From a checkpoint of a small transformer trained on Wikipedia: a variant of SOAP for these matrices.
Each number is 50 + 15 x the weight over its row's rms, rounded and kept within 0 to 99. Layers, rows and columns count from 0. The size before them is the row's rms in percent of the matrix's.

# layer 2 MLP gate, 192x64, rms 0.213, rows 87-123, columns 0-63
101:64 46 50 67 30 53 60 55 46 61 49 42 66 65 37 44 55 64 73 70 58 45 55 38 66 59 37 37 40 43 49 56 34 25 92 41 73 23 60 08 52 29 55 57 51 54 33 53 30 41 51 49 27 49 35 23 40 42 71 52 42 75 66 57
081:50 16 55 68 53 39 29 59 32 34 23 67 41 35 47 66 29 28 57 40 48 52 56 57 44 54 66 50 35 71 60 79 49 51 19 68 61 60 45 59 57 45 56 41 50 75 82 62 48 58 45 39 49 50 68 42 26 56 33 66 52 43 22 78
092:28 15 49 62 47 18 31 55 46 31 45 52 20 46 54 50 22 32 38 48 58 50 55 48 38 51 56 42 24 30 80 63 59 28 41 41 35 24 47 49 55 31 40 51 48 38 89 55 40 49 52 63 59 39 47 37 52 42 54 18 47 60 32 53
086:55 48 65 50 48 52 37 46 48 50 65 29 53 46 45 66 53 42 46 13 46 64 39 54 52 57 42 39 58 41 51 59 44 47 34 33 57 44 70 51 74 29 44 44 28 47 36 66 41 45 76 60 98 37 48 46 76 04 76 46 33 66 51 67
106:45 50 58 62 40 57 88 59 64 62 37 56 61 66 50 44 32 62 56 58 53 61 65 50 49 11 50 37 64 47 35 79 43 44 65 34 36 37 37 71 47 71 65 52 34 54 53 67 41 38 49 46 19 63 26 48 57 36 78 16 57 55 67 67
095:62 47 49 67 57 29 80 47 40 63 53 23 40 49 54 45 52 41 50 39 82 30 56 44 50 04 67 48 39 54 50 36 45 58 48 39 37 45 46 46 30 54 54 27 64 57 47 61 50 34 74 46 23 34 46 56 62 55 64 22 07 37 49 62
107:28 38 54 53 73 23 30 19 54 37 55 64 67 49 27 20 34 55 71 28 59 37 54 52 48 36 46 74 59 48 64 38 49 50 51 68 66 61 41 32 59 48 51 34 75 26 52 36 41 36 63 40 44 57 65 31 76 69 46 43 57 61 31 24
107:54 50 66 39 54 53 83 26 50 51 74 60 65 37 38 43 36 48 46 74 30 44 27 54 73 40 23 47 24 21 55 71 54 50 42 48 61 39 39 53 49 60 44 29 33 26 49 42 57 62 32 24 27 56 41 43 26 70 40 40 61 40 72 62
102:65 45 61 48 46 54 57 55 32 38 25 72 63 55 72 50 82 67 48 33 46 17 24 34 43 44 44 65 23 73 74 51 15 50 44 68 51 40 53 40 43 35 61 45 32 57 46 32 49 50 36 35 71 56 44 53 27 55 49 22 36 43 61 42
096:31 33 69 44 74 56 59 51 32 56 47 48 38 45 88 37 52 35 64 30 38 72 33 33 36 54 46 25 43 34 51 66 48 29 62 85 67 47 41 35 45 57 25 59 31 33 41 36 53 32 36 69 46 37 58 41 59 78 63 39 50 50 64 28
095:58 79 69 72 52 34 62 41 55 31 51 41 46 28 46 40 56 57 52 48 34 32 40 70 37 35 74 35 35 26 42 57 62 49 42 58 36 83 45 30 57 45 39 29 34 68 47 50 67 76 39 75 61 53 46 67 72 35 41 72 71 75 57 54
101:39 63 40 47 46 39 48 44 61 45 79 42 27 50 71 80 41 50 56 59 37 47 18 53 74 61 20 60 69 43 46 54 56 35 32 24 71 62 56 56 61 70 63 64 53 49 34 48 35 60 63 56 54 20 77 53 56 59 51 72 18 62 45 31
100:73 49 82 37 48 38 51 52 39 56 36 58 30 82 52 38 27 59 50 60 64 66 51 34 74 40 62 48 66 54 50 42 53 23 34 41 59 71 52 37 38 67 51 71 56 61 22 33 40 35 57 37 53 50 65 43 19 77 33 21 39 67 41 47
101:45 49 63 52 55 38 55 69 44 16 38 42 15 66 35 22 63 73 67 43 38 50 15 66 52 32 70 27 53 58 47 42 55 56 59 48 50 73 56 53 37 43 27 80 58 36 26 53 24 66 49 50 34 42 30 35 61 48 63 51 53 36 61 48
110:43 55 38 34 40 57 83 57 56 28 41 47 66 59 28 36 57 45 29 49 27 53 67 45 46 16 71 40 16 43 49 53 32 72 52 37 64 48 39 76 39 28 62 57 50 57 79 43 50 34 78 41 34 80 57 45 32 56 57 43 46 62 55 51
101:45 44 61 70 71 49 60 38 72 67 48 54 34 37 37 62 49 44 40 55 59 50 61 47 58 46 33 69 40 32 47 25 43 38 36 33 67 74 33 54 44 21 48 52 57 24 49 66 39 71 27 52 29 42 45 72 24 18 44 34 23 20 46 44
109:47 39 32 48 38 58 06 55 67 33 53 68 44 49 63 52 50 49 54 26 39 37 37 33 47 47 56 30 50 47 53 63 42 58 60 49 70 43 50 40 30 74 39 29 35 43 44 29 64 46 90 77 53 51 41 40 51 37 86 45 32 20 43 51
110:68 27 69 59 67 47 54 45 44 61 39 82 35 74 43 41 70 51 41 58 51 42 38 55 67 59 75 44 42 66 41 30 63 40 30 47 70 52 29 51 56 63 53 72 76 58 55 40 24 48 80 86 19 47 43 38 42 51 50 29 50 41 38 63
093:90 48 50 57 72 72 49 36 43 48 55 43 20 20 51 38 52 22 51 63 14 40 46 76 44 37 58 46 55 64 59 28 72 48 60 66 44 53 60 52 49 40 45 47 43 52 65 47 35 45 09 35 24 60 56 56 49 44 43 31 43 50 54 72
101:32 47 78 61 48 53 78 48 71 47 48 24 62 41 50 46 41 63 37 41 62 65 72 44 34 49 58 50 65 39 50 57 58 43 47 45 40 69 53 50 42 51 68 45 98 49 70 59 35 58 91 48 58 52 66 76 31 25 27 45 45 29 55 51
088:45 30 15 45 34 68 51 56 41 61 50 47 59 49 35 39 48 65 56 63 28 33 60 62 51 53 42 51 25 36 45 81 37 33 62 57 61 58 45 59 59 63 38 28 52 37 41 58 55 65 87 79 39 65 74 34 64 48 36 48 21 64 68 74
106:25 36 55 58 56 63 67 51 48 50 60 49 59 68 42 60 25 42 66 51 59 57 41 39 50 64 46 16 82 52 62 24 48 57 23 51 53 55 43 60 39 53 73 47 48 26 04 66 83 57 53 44 70 25 38 38 42 44 47 56 45 60 31 58
097:13 53 69 65 22 32 50 53 61 31 49 59 60 34 57 65 58 48 42 34 48 76 41 56 52 51 58 55 31 30 38 41 32 52 45 49 58 59 58 44 51 32 14 72 47 46 35 43 76 41 83 20 71 45 71 36 35 42 30 45 35 46 52 45
114:39 32 50 53 64 42 33 51 32 39 23 50 40 55 42 40 48 33 47 39 44 44 48 45 64 49 79 50 32 60 31 31 28 40 44 08 57 49 29 52 36 62 45 61 20 35 45 40 47 35 30 22 32 55 21 29 38 45 63 51 59 29 46 25
103:91 64 40 41 66 46 53 79 66 31 29 47 48 41 42 58 35 36 66 70 68 51 33 53 50 57 48 12 48 67 51 50 36 67 36 33 58 64 57 38 49 48 36 71 34 42 50 22 24 49 70 44 28 57 56 36 33 68 53 40 68 64 60 52
109:49 50 54 57 41 78 24 55 57 71 23 90 50 48 41 33 35 50 33 62 29 29 41 45 46 53 44 36 61 60 28 58 54 57 50 61 41 86 47 65 63 34 32 35 41 39 83 37 35 43 40 48 25 72 59 72 46 36 54 60 46 47 34 50
093:63 49 66 17 37 41 50 51 57 53 45 57 46 43 39 58 82 58 66 55 09 29 50 34 46 44 39 50 40 71 61 09 26 53 53 42 38 36 52 43 62 43 40 34 45 57 69 44 41 58 59 35 53 82 68 33 31 43 18 51 46 35 48 57
095:47 29 41 43 41 35 42 41 52 49 61 29 14 38 54 46 89 59 46 49 45 61 33 41 73 34 36 51 58 74 38 32 52 33 73 49 44 45 40 22 31 28 58 34 52 37 55 26 43 37 27 27 51 35 72 50 65 62 64 53 37 67 41 32
105:53 38 76 51 46 45 25 51 91 36 60 52 65 26 57 46 47 58 34 64 59 84 58 43 83 66 30 66 39 55 47 57 28 39 54 34 60 42 51 66 41 60 37 35 22 34 59 72 58 42 58 37 57 58 48 66 38 47 59 64 18 53 57 33
103:77 47 39 53 28 49 61 59 45 37 26 46 62 63 77 34 78 35 50 59 47 80 36 47 57 80 46 42 52 56 41 58 26 35 76 30 48 52 57 72 29 47 50 41 30 41 58 42 71 16 48 31 39 50 44 48 17 44 45 60 32 58 51 55
118:53 47 58 49 65 22 66 67 40 51 54 24 53 56 25 43 18 45 54 38 42 66 45 43 64 58 55 37 26 48 52 53 47 48 32 44 81 53 50 84 37 60 59 70 26 37 57 72 61 55 59 33 57 75 63 57 45 44 46 42 16 48 59 86
109:23 24 69 62 29 40 65 48 73 67 86 32 45 76 42 44 51 35 58 38 42 52 63 43 45 77 56 65 54 78 51 51 51 34 34 64 77 46 64 41 47 54 54 49 47 66 49 35 53 39 67 26 83 47 46 63 51 21 62 57 40 57 43 35
103:49 70 58 66 60 58 74 33 74 76 60 66 51 47 71 57 50 42 63 38 56 35 54 30 50 47 70 35 53 63 48 84 37 56 56 77 64 74 63 57 37 61 41 16 25 67 27 62 29 37 52 62 45 66 34 42 58 39 53 46 63 27 37 49
107:56 46 55 38 33 45 33 67 62 59 54 37 74 47 53 29 31 69 38 53 56 48 20 57 48 46 58 18 54 66 87 61 72 65 38 37 29 56 27 32 71 53 59 52 68 49 35 58 54 49 52 50 56 80 62 59 67 32 68 32 46 35 27 71
100:38 17 62 62 59 64 75 40 41 44 73 60 54 71 75 57 54 76 35 17 54 58 31 63 37 39 29 65 46 45 55 40 42 51 29 45 55 63 49 50 41 17 60 49 27 48 48 48 51 67 49 55 18 65 66 60 28 32 48 41 54 21 47 44
091:66 54 63 57 17 48 47 59 58 44 36 63 54 40 21 62 66 56 33 38 20 47 49 51 62 35 84 49 62 27 49 32 66 66 60 51 36 64 47 72 30 81 30 27 50 70 54 30 47 52 74 59 53 53 30 59 41 24 43 47 48 67 49 48
088:42 34 58 49 58 57 67 38 32 60 52 54 85 67 27 50 42 70 46 38 20 52 34 37 50 52 33 40 32 35 37 46 38 51 06 63 52 46 35 49 43 53 41 45 62 53 45 82 71 37 43 51 35 57 36 20 50 53 35 17 70 59 64 49
# layer 2 MLP up, 192x64, rms 0.198, rows 87-122, columns 0-63
092:59 47 25 29 26 35 41 51 27 48 56 72 53 79 49 57 57 49 44 53 18 75 53 47 64 66 35 50 76 68 10 25 51 59 60 68 48 55 53 38 56 41 59 35 48 72 67 68 48 33 29 45 48 49 54 45 51 49 65 32 64 27 36 69
101:51 51 61 65 49 52 24 68 77 39 53 29 40 43 56 44 71 32 20 29 56 48 44 59 54 39 48 62 43 51 45 47 42 67 44 43 42 35 49 40 24 66 45 34 08 20 48 42 65 41 40 64 43 60 22 51 36 46 57 78 21 73 57 39
110:42 46 46 42 43 34 22 52 44 33 67 41 18 50 71 54 24 10 40 63 58 53 56 58 34 54 65 35 50 57 48 38 55 42 52 35 56 39 36 28 38 37 36 40 70 67 50 34 28 36 55 73 20 40 28 49 52 61 47 23 34 61 68 29
110:24 57 45 58 40 63 96 37 47 54 53 45 42 62 52 64 46 52 40 40 52 63 53 44 45 64 34 54 71 73 36 52 47 37 73 41 61 30 35 55 39 36 59 10 62 28 56 54 60 50 83 45 59 43 61 61 46 14 47 39 67 27 60 35
101:47 32 53 74 27 37 57 55 43 63 70 55 57 55 62 55 67 54 52 60 37 49 63 43 26 37 75 41 68 42 55 68 35 29 21 61 61 53 60 60 81 51 50 66 76 28 35 57 62 45 40 80 51 14 49 76 53 55 51 71 55 60 30 54
090:46 43 73 51 46 61 29 56 39 67 42 54 62 43 43 33 25 43 55 49 35 69 73 63 49 39 67 42 34 43 62 57 67 73 76 29 49 60 54 51 46 05 33 37 27 69 77 39 33 62 37 29 50 64 27 73 50 56 59 49 44 55 72 44
109:50 46 56 69 41 45 30 51 65 67 17 78 50 29 55 51 55 50 44 79 68 25 49 59 61 26 41 84 43 66 68 42 74 45 47 60 46 49 50 38 68 39 87 31 58 64 46 43 40 61 49 47 35 74 41 61 57 51 53 52 49 74 52 78
113:44 39 64 63 30 59 40 51 54 46 40 43 56 70 85 23 48 62 60 46 38 73 25 36 57 69 41 45 64 45 31 54 55 69 51 54 32 35 76 46 52 87 53 40 43 87 36 53 76 40 46 65 50 73 59 39 58 45 51 56 53 45 17 58
093:63 51 72 52 59 85 57 45 62 53 41 60 61 42 61 59 63 54 84 54 50 61 75 45 29 47 47 51 66 77 48 52 56 32 50 66 62 36 36 13 38 48 93 51 42 32 61 58 31 53 45 72 74 37 43 32 46 73 48 44 43 59 31 53
098:55 67 42 36 43 64 45 85 56 48 26 63 39 44 23 75 34 36 53 60 44 46 55 72 52 58 29 41 59 21 26 44 58 42 53 62 51 73 46 59 38 52 72 62 68 58 45 81 31 63 26 29 61 75 30 54 63 49 29 55 47 45 67 47
088:52 75 48 76 71 27 56 48 44 39 34 52 47 37 68 58 73 57 66 74 47 37 42 25 51 30 73 33 52 44 42 47 59 58 42 36 23 59 26 30 41 49 43 45 50 31 60 38 63 61 55 83 47 60 50 70 40 48 31 78 73 63 31 68
089:67 70 34 36 46 50 36 71 65 27 62 41 53 39 59 57 27 24 77 56 55 71 20 41 54 64 36 28 71 46 37 43 46 44 60 45 68 59 20 55 71 54 55 55 60 57 32 62 13 51 46 54 52 32 50 43 38 53 69 71 35 74 64 59
101:47 63 45 54 79 83 75 44 46 55 50 56 82 25 50 68 26 46 36 52 65 65 33 43 55 46 27 22 43 37 60 50 47 54 33 52 34 56 55 38 49 50 28 56 30 68 32 38 19 50 79 58 68 40 41 25 61 53 39 33 55 60 55 43
091:40 54 63 56 38 34 81 34 41 65 57 53 57 49 32 61 35 61 55 51 70 33 65 49 34 48 54 57 77 43 49 35 80 44 33 55 60 51 58 48 39 10 79 17 42 37 43 45 32 55 35 51 41 33 37 66 38 24 20 43 63 39 58 50
098:40 66 48 49 55 43 65 35 68 35 30 66 38 45 28 48 18 40 37 58 66 33 26 59 43 29 60 32 30 49 58 71 61 38 56 14 52 47 13 52 37 67 23 56 52 39 64 42 41 69 65 54 35 62 31 33 32 61 56 37 47 52 64 45
100:46 40 51 68 52 47 63 49 63 68 44 42 26 42 49 56 37 41 43 59 61 62 52 58 57 63 42 64 60 42 21 14 48 76 42 45 56 58 38 65 43 19 55 66 73 52 36 65 40 38 33 57 21 41 48 70 33 05 45 37 32 35 25 56
113:03 65 43 59 67 49 67 65 42 72 43 66 61 55 46 36 60 51 25 67 76 65 44 56 19 75 52 62 51 32 65 39 64 53 59 53 55 43 56 41 44 60 83 60 47 49 48 48 53 64 53 58 65 28 47 44 62 39 43 53 31 80 28 74
107:42 28 39 61 57 14 47 58 60 50 47 49 50 46 41 56 64 60 49 34 53 31 60 55 10 43 37 72 46 61 85 83 71 63 61 38 40 39 55 41 51 26 31 66 42 25 59 41 47 30 38 37 64 61 64 69 45 37 51 75 61 69 54 50
104:47 57 30 46 41 60 59 60 53 33 33 59 07 33 54 67 42 56 47 63 54 42 24 58 79 31 61 77 63 61 68 61 40 46 58 14 42 68 48 49 56 55 31 41 47 52 43 43 70 41 32 24 55 54 39 53 22 49 43 63 66 57 76 30
114:37 39 46 46 50 30 23 68 48 43 40 73 52 40 56 41 59 54 46 47 53 46 22 67 60 54 40 75 42 47 40 57 26 51 38 51 80 28 37 43 51 57 50 54 28 39 30 25 71 71 13 62 60 43 11 38 51 62 68 49 60 74 47 50
109:47 40 55 61 49 39 29 40 66 42 35 44 59 32 50 43 67 54 38 16 44 43 64 52 61 61 73 34 41 17 27 64 44 35 35 52 51 78 78 56 65 57 37 66 37 54 44 65 73 77 82 73 43 43 64 58 48 60 34 61 26 62 46 45
114:54 89 36 46 55 50 79 59 28 48 66 52 36 36 42 62 56 36 58 42 48 62 55 53 45 44 74 53 48 45 49 70 57 95 68 44 69 50 39 42 72 60 41 94 64 59 45 27 36 59 50 47 35 61 34 45 76 49 66 36 51 52 34 48
110:77 70 74 38 79 53 52 45 59 59 62 71 46 51 44 76 55 41 49 60 48 58 52 38 71 43 48 82 64 50 66 31 53 35 29 47 74 45 57 34 42 50 53 55 46 20 67 43 64 14 44 53 28 44 24 34 32 63 47 74 47 59 69 46
098:91 48 52 52 47 77 51 34 64 34 63 39 56 48 79 72 39 59 40 30 36 68 17 26 39 59 53 40 60 48 46 60 39 43 32 62 39 55 56 52 39 68 42 60 34 49 45 53 74 58 82 68 61 60 58 61 61 26 35 80 39 60 49 50
096:54 43 37 28 44 33 40 51 40 23 46 31 49 48 63 47 30 43 69 65 45 63 40 64 22 56 72 50 45 65 39 23 27 51 46 43 45 61 76 60 42 37 39 37 61 54 30 31 27 31 37 60 37 51 74 63 50 61 46 40 55 35 96 34
106:59 36 50 67 19 45 33 64 67 38 39 42 45 61 36 46 37 41 39 21 38 33 20 44 31 52 69 28 53 44 53 46 31 81 42 58 51 47 68 73 62 61 67 48 29 67 58 33 48 46 68 51 60 50 20 60 64 83 63 34 55 49 45 70
096:42 33 45 63 57 67 65 26 54 42 48 25 38 59 55 55 58 49 35 51 83 94 64 30 46 49 60 37 67 62 58 69 42 15 36 39 44 66 30 24 38 45 39 43 29 26 64 35 35 42 49 52 66 26 53 61 37 39 49 36 49 40 63 50
114:60 58 69 37 66 52 73 73 39 49 59 16 48 21 56 42 55 30 35 42 64 69 31 79 62 58 35 52 52 62 60 26 46 38 68 51 56 39 43 25 48 33 78 26 48 30 46 46 54 57 51 52 76 48 50 43 85 37 56 48 64 51 41 29
106:33 76 70 69 34 29 57 38 61 44 50 46 37 38 44 57 07 74 37 64 52 52 57 63 61 61 25 56 70 32 34 66 36 57 34 36 46 60 60 42 70 82 65 49 52 79 55 69 53 59 48 41 44 33 54 28 39 59 54 48 29 63 28 51
109:42 56 67 38 89 62 63 42 58 61 67 47 54 48 34 51 38 44 32 62 55 16 20 58 41 52 60 62 49 50 46 32 69 82 64 50 40 64 19 49 50 72 49 52 21 41 66 55 58 49 23 64 52 77 54 57 62 52 49 48 65 44 20 60
122:38 49 41 48 43 55 31 78 41 57 40 68 62 61 48 54 07 38 59 60 51 54 25 41 41 85 49 49 63 66 43 41 44 51 57 66 41 36 65 46 55 54 49 34 44 53 45 54 52 52 61 56 25 40 52 32 79 36 62 65 71 54 00 27
097:49 68 48 61 45 61 36 66 37 64 36 27 44 39 42 51 57 53 73 51 58 30 68 50 73 33 36 43 32 66 95 47 35 46 68 08 39 54 19 44 55 41 48 40 51 55 30 22 51 43 53 49 66 56 44 23 52 59 67 62 67 40 44 47
089:49 46 76 30 60 71 63 40 71 41 23 63 60 52 48 42 52 77 69 41 35 39 36 62 55 56 52 48 38 84 34 14 35 60 65 79 44 18 53 70 49 37 53 64 58 74 29 59 44 53 58 65 41 45 45 54 31 48 35 50 68 55 39 40
093:29 35 52 66 38 30 39 37 13 22 65 55 43 46 53 57 60 51 54 41 56 42 49 54 24 31 36 57 38 72 63 36 45 35 74 36 56 35 30 63 66 58 36 43 35 78 51 39 56 58 65 45 65 52 64 47 42 61 56 34 92 31 56 26
094:52 48 58 29 55 71 75 47 44 46 43 66 55 58 74 64 63 42 30 53 54 59 77 65 52 48 54 58 31 75 33 44 45 33 37 63 51 61 35 80 27 63 62 21 27 36 15 26 64 41 38 53 43 67 41 24 38 67 53 61 63 43 54 56
102:61 72 52 61 69 56 16 87 47 34 34 42 31 59 32 66 35 72 72 39 57 61 38 33 27 51 35 41 85 41 61 33 26 47 45 39 40 48 75 54 45 43 36 60 36 43 73 50 33 44 55 34 59 78 47 53 46 46 40 70 56 53 46 41
# layer 2 MLP down (transposed), 192x64, rms 0.172, rows 87-122, columns 0-63
105:20 35 27 54 57 30 70 10 26 63 40 48 36 57 39 74 42 59 37 47 57 57 71 57 26 49 58 59 69 58 55 74 44 35 25 62 60 37 53 50 43 51 61 52 38 52 65 67 44 53 42 65 63 42 65 52 54 32 26 23 55 83 55 50
091:39 35 46 57 49 61 75 29 75 57 65 48 39 26 42 40 44 76 54 69 25 13 51 55 60 43 51 40 78 44 38 39 52 49 87 43 45 43 75 37 23 58 38 54 44 48 26 65 38 68 66 23 54 54 43 46 63 47 50 36 61 31 57 37
099:51 67 45 57 63 44 64 47 69 63 32 54 53 61 58 66 55 65 69 36 15 22 51 57 73 60 43 73 63 50 50 63 62 79 47 65 36 57 56 51 59 46 29 56 35 30 36 61 66 35 54 45 54 63 11 29 21 43 37 50 36 29 71 49
096:50 73 26 77 37 76 54 35 58 80 53 46 62 41 55 38 63 58 45 28 46 17 48 72 54 56 50 75 57 62 67 54 46 56 74 66 30 18 43 46 67 40 64 18 50 28 47 56 63 48 61 61 53 48 46 64 68 32 37 50 54 44 70 61
098:54 53 47 46 47 38 72 37 41 32 41 40 23 42 57 24 58 39 51 56 42 24 47 42 47 34 38 67 51 86 35 83 67 52 11 79 54 54 20 52 49 39 38 56 44 72 53 53 55 75 38 59 41 77 54 63 39 43 46 36 46 60 37 38
091:52 50 49 51 69 15 44 53 59 44 46 41 47 41 66 32 48 39 48 50 52 49 55 29 58 36 59 44 64 64 43 33 50 61 54 31 29 44 70 28 11 40 61 70 39 39 66 69 71 46 81 38 53 57 39 81 62 38 37 10 43 34 56 65
100:67 73 76 62 44 60 70 71 45 56 42 26 17 34 71 46 33 29 26 34 29 65 37 54 22 67 42 60 60 40 37 54 40 59 31 42 44 23 50 65 29 49 41 51 52 66 40 34 69 57 35 48 48 50 47 50 28 41 27 34 33 48 67 45
103:37 42 79 62 35 77 58 60 52 74 51 40 53 30 35 49 40 72 46 30 52 50 43 59 63 67 50 50 59 41 24 45 47 50 46 43 43 50 42 58 38 45 47 43 48 61 48 68 60 64 91 85 55 71 55 68 73 60 49 65 07 61 30 46
084:44 59 43 64 74 38 52 63 72 69 49 48 71 62 31 26 36 10 56 60 50 75 29 33 34 57 55 48 73 52 66 39 79 47 42 38 40 62 71 43 71 40 47 61 48 72 31 33 41 29 56 64 51 57 32 58 55 22 43 48 55 38 44 68
098:57 27 57 24 63 29 30 45 43 35 61 37 45 37 51 24 43 56 53 70 25 45 37 59 69 37 46 56 17 48 48 88 56 72 59 41 41 38 43 73 50 65 62 33 43 47 39 70 69 40 36 30 37 41 76 50 45 28 45 49 62 25 43 59
101:44 73 57 84 62 47 50 44 38 30 36 16 56 57 29 63 31 33 44 40 60 18 47 56 47 55 65 55 53 57 45 45 44 67 55 54 25 31 38 30 62 58 65 60 47 71 55 54 34 62 22 58 66 46 75 68 44 74 43 70 70 57 72 39
091:46 58 42 49 43 80 35 36 58 47 61 51 39 53 42 24 48 50 73 55 66 52 42 61 33 57 72 76 47 94 50 46 58 52 71 50 24 20 45 81 66 35 47 68 54 61 54 16 50 67 53 54 57 61 47 35 51 59 50 46 39 47 82 65
089:70 50 36 52 57 55 45 64 63 56 11 35 41 48 43 47 03 54 48 44 49 50 45 46 46 81 59 23 43 36 41 32 35 71 52 44 49 55 53 21 82 68 58 44 72 53 61 42 71 49 27 43 34 56 45 67 20 56 40 44 35 60 45 47
099:55 56 30 61 35 54 63 58 68 55 50 58 58 37 40 44 38 27 65 57 58 88 83 56 58 60 43 67 62 12 65 32 55 53 33 42 46 35 39 49 73 38 51 46 90 35 66 66 37 37 39 48 58 67 52 64 61 41 50 69 40 78 56 52
096:66 48 21 66 62 40 47 35 71 48 53 68 42 56 23 40 34 37 44 58 51 52 41 55 48 28 77 27 19 43 32 56 39 58 35 36 61 61 23 74 35 43 47 64 59 39 61 55 55 20 41 39 18 51 63 44 43 44 66 22 58 63 30 51
100:38 62 33 69 29 85 43 40 37 56 54 30 60 66 66 41 29 43 52 54 72 33 37 59 41 68 50 72 53 67 41 47 59 75 39 68 39 34 42 43 62 28 45 72 34 52 66 30 34 67 60 87 65 56 64 49 54 57 70 68 40 37 34 56
127:02 54 59 52 61 44 32 55 50 42 51 63 55 39 51 69 75 53 11 58 48 51 51 58 50 63 64 44 51 48 50 33 16 41 77 43 72 42 57 49 48 59 50 41 50 24 60 48 60 26 54 46 42 62 28 40 60 24 49 54 18 43 34 74
100:25 64 71 37 41 58 49 53 72 27 52 29 45 53 65 58 39 65 55 52 28 67 45 52 21 67 21 38 42 53 23 67 63 39 48 20 37 58 57 43 41 42 53 64 55 30 30 65 59 39 26 28 41 77 65 69 31 45 45 46 43 38 47 30
091:36 62 36 42 22 23 54 39 45 23 52 12 84 58 43 48 57 50 32 38 75 28 73 49 66 68 24 59 26 43 29 67 38 77 58 48 36 40 59 49 55 37 55 54 67 54 52 52 73 68 41 58 57 47 42 46 57 49 25 54 58 55 53 43
100:59 46 59 53 35 80 58 65 33 56 57 80 54 33 52 27 32 59 63 62 30 73 15 54 57 49 46 54 13 45 52 31 28 46 34 36 42 50 28 44 33 71 37 43 42 30 46 46 57 41 35 35 54 67 19 63 68 28 36 49 57 47 49 51
093:73 43 32 72 60 65 38 46 47 81 41 76 60 47 47 38 50 61 47 48 46 69 63 53 56 61 57 48 35 52 64 53 65 24 38 68 22 46 79 55 64 22 16 66 47 35 70 36 48 55 53 73 53 39 56 24 24 57 43 21 52 56 44 49
102:21 47 67 40 59 51 63 49 47 47 81 47 34 64 70 58 52 43 48 53 65 59 52 47 36 67 88 48 57 42 57 37 69 63 46 10 58 46 57 80 36 32 59 53 62 22 41 47 77 37 54 37 51 29 27 29 58 42 72 54 39 35 52 50
112:59 61 50 31 25 69 50 39 30 43 60 53 48 61 64 85 40 59 79 75 51 63 39 48 45 80 63 67 77 41 62 66 54 30 48 48 54 40 43 30 77 51 50 45 47 39 67 48 56 34 52 38 51 49 43 47 27 67 46 45 67 28 80 19
103:45 48 70 52 62 62 34 44 58 20 32 58 23 52 72 44 60 55 57 45 61 59 07 58 64 49 70 27 42 51 21 55 34 37 47 13 72 53 55 64 48 49 60 47 45 41 43 38 42 23 68 36 71 39 23 42 44 52 38 67 35 55 43 42
100:32 31 44 73 52 37 75 20 52 59 53 49 43 56 76 64 46 62 38 67 63 71 60 58 65 40 76 38 66 38 66 43 77 38 42 67 43 44 41 73 74 24 43 46 43 35 82 64 61 52 56 71 34 58 60 45 51 50 39 37 64 52 72 33
106:64 32 27 57 71 52 52 20 84 66 54 48 20 42 60 52 50 37 53 87 55 50 17 51 53 22 60 70 67 54 72 52 62 40 58 59 51 64 46 39 19 37 30 33 45 48 58 57 70 63 45 52 38 69 64 42 62 55 56 34 52 49 37 55
082:51 39 79 67 57 28 45 49 59 59 61 42 37 55 64 56 51 51 46 84 22 60 38 43 52 44 39 28 40 40 51 47 72 16 50 34 13 47 44 34 48 53 47 26 66 26 41 21 52 53 70 21 60 64 47 58 51 72 26 54 52 46 54 51
105:59 63 17 71 49 49 46 36 35 63 30 57 82 70 55 29 21 56 67 37 38 38 64 45 25 67 45 62 56 59 23 33 60 62 35 74 38 49 48 65 69 51 49 68 46 73 57 54 34 35 36 65 73 56 43 55 21 69 47 53 44 44 57 47
100:37 73 38 47 45 50 62 47 41 58 41 69 44 18 52 31 59 44 62 81 50 49 62 65 48 58 51 74 54 53 46 26 60 51 35 68 56 29 34 81 60 34 54 75 48 60 73 34 42 36 71 43 60 31 27 76 39 63 35 46 68 62 51 20
109:43 41 35 51 46 69 37 57 58 67 73 26 41 29 77 52 48 42 34 67 46 62 46 46 67 41 61 47 24 36 40 30 43 39 45 32 65 40 54 57 31 43 34 54 42 31 49 44 95 14 56 31 57 67 32 40 76 37 44 35 38 51 31 49
108:39 46 61 58 36 48 44 70 45 49 54 77 55 71 38 35 34 40 31 68 42 93 32 46 36 91 52 36 71 61 64 37 39 57 60 66 68 50 61 47 77 50 66 38 55 45 61 45 36 28 46 55 33 47 38 58 84 55 42 69 47 63 39 39
097:52 52 50 76 35 59 66 71 64 38 45 59 42 61 58 25 37 38 72 42 38 65 54 47 59 21 57 34 38 47 85 36 12 49 65 27 46 39 27 44 47 36 34 63 48 51 50 52 35 68 27 55 73 37 37 56 69 44 35 42 52 56 16 54
108:57 73 48 49 54 62 39 38 46 58 41 31 43 59 38 36 48 62 68 32 50 37 45 51 44 39 54 66 56 75 54 27 67 78 58 83 35 43 55 52 62 65 86 54 50 54 31 37 19 65 42 57 58 43 20 54 43 64 43 91 62 46 65 67
100:41 69 55 53 45 57 38 71 32 49 71 32 32 64 47 75 80 28 34 41 38 56 40 54 62 05 29 55 58 48 65 50 65 17 27 65 50 40 64 60 51 56 51 37 59 60 35 45 35 35 53 38 28 48 57 53 78 55 26 45 40 62 39 57
102:61 62 50 62 21 43 28 54 43 60 68 34 55 48 02 48 58 38 44 69 54 38 65 46 61 43 44 66 45 44 65 43 39 58 63 59 38 42 33 46 66 90 24 39 66 68 65 66 58 48 53 22 73 54 52 55 62 67 75 66 63 48 55 62
101:47 49 53 61 64 67 41 24 33 21 48 46 41 46 35 72 36 64 40 35 56 44 64 56 53 33 62 46 49 47 59 61 63 46 60 43 55 17 46 23 75 30 33 33 15 38 61 58 30 60 18 55 67 44 62 49 74 63 38 69 74 48 59 52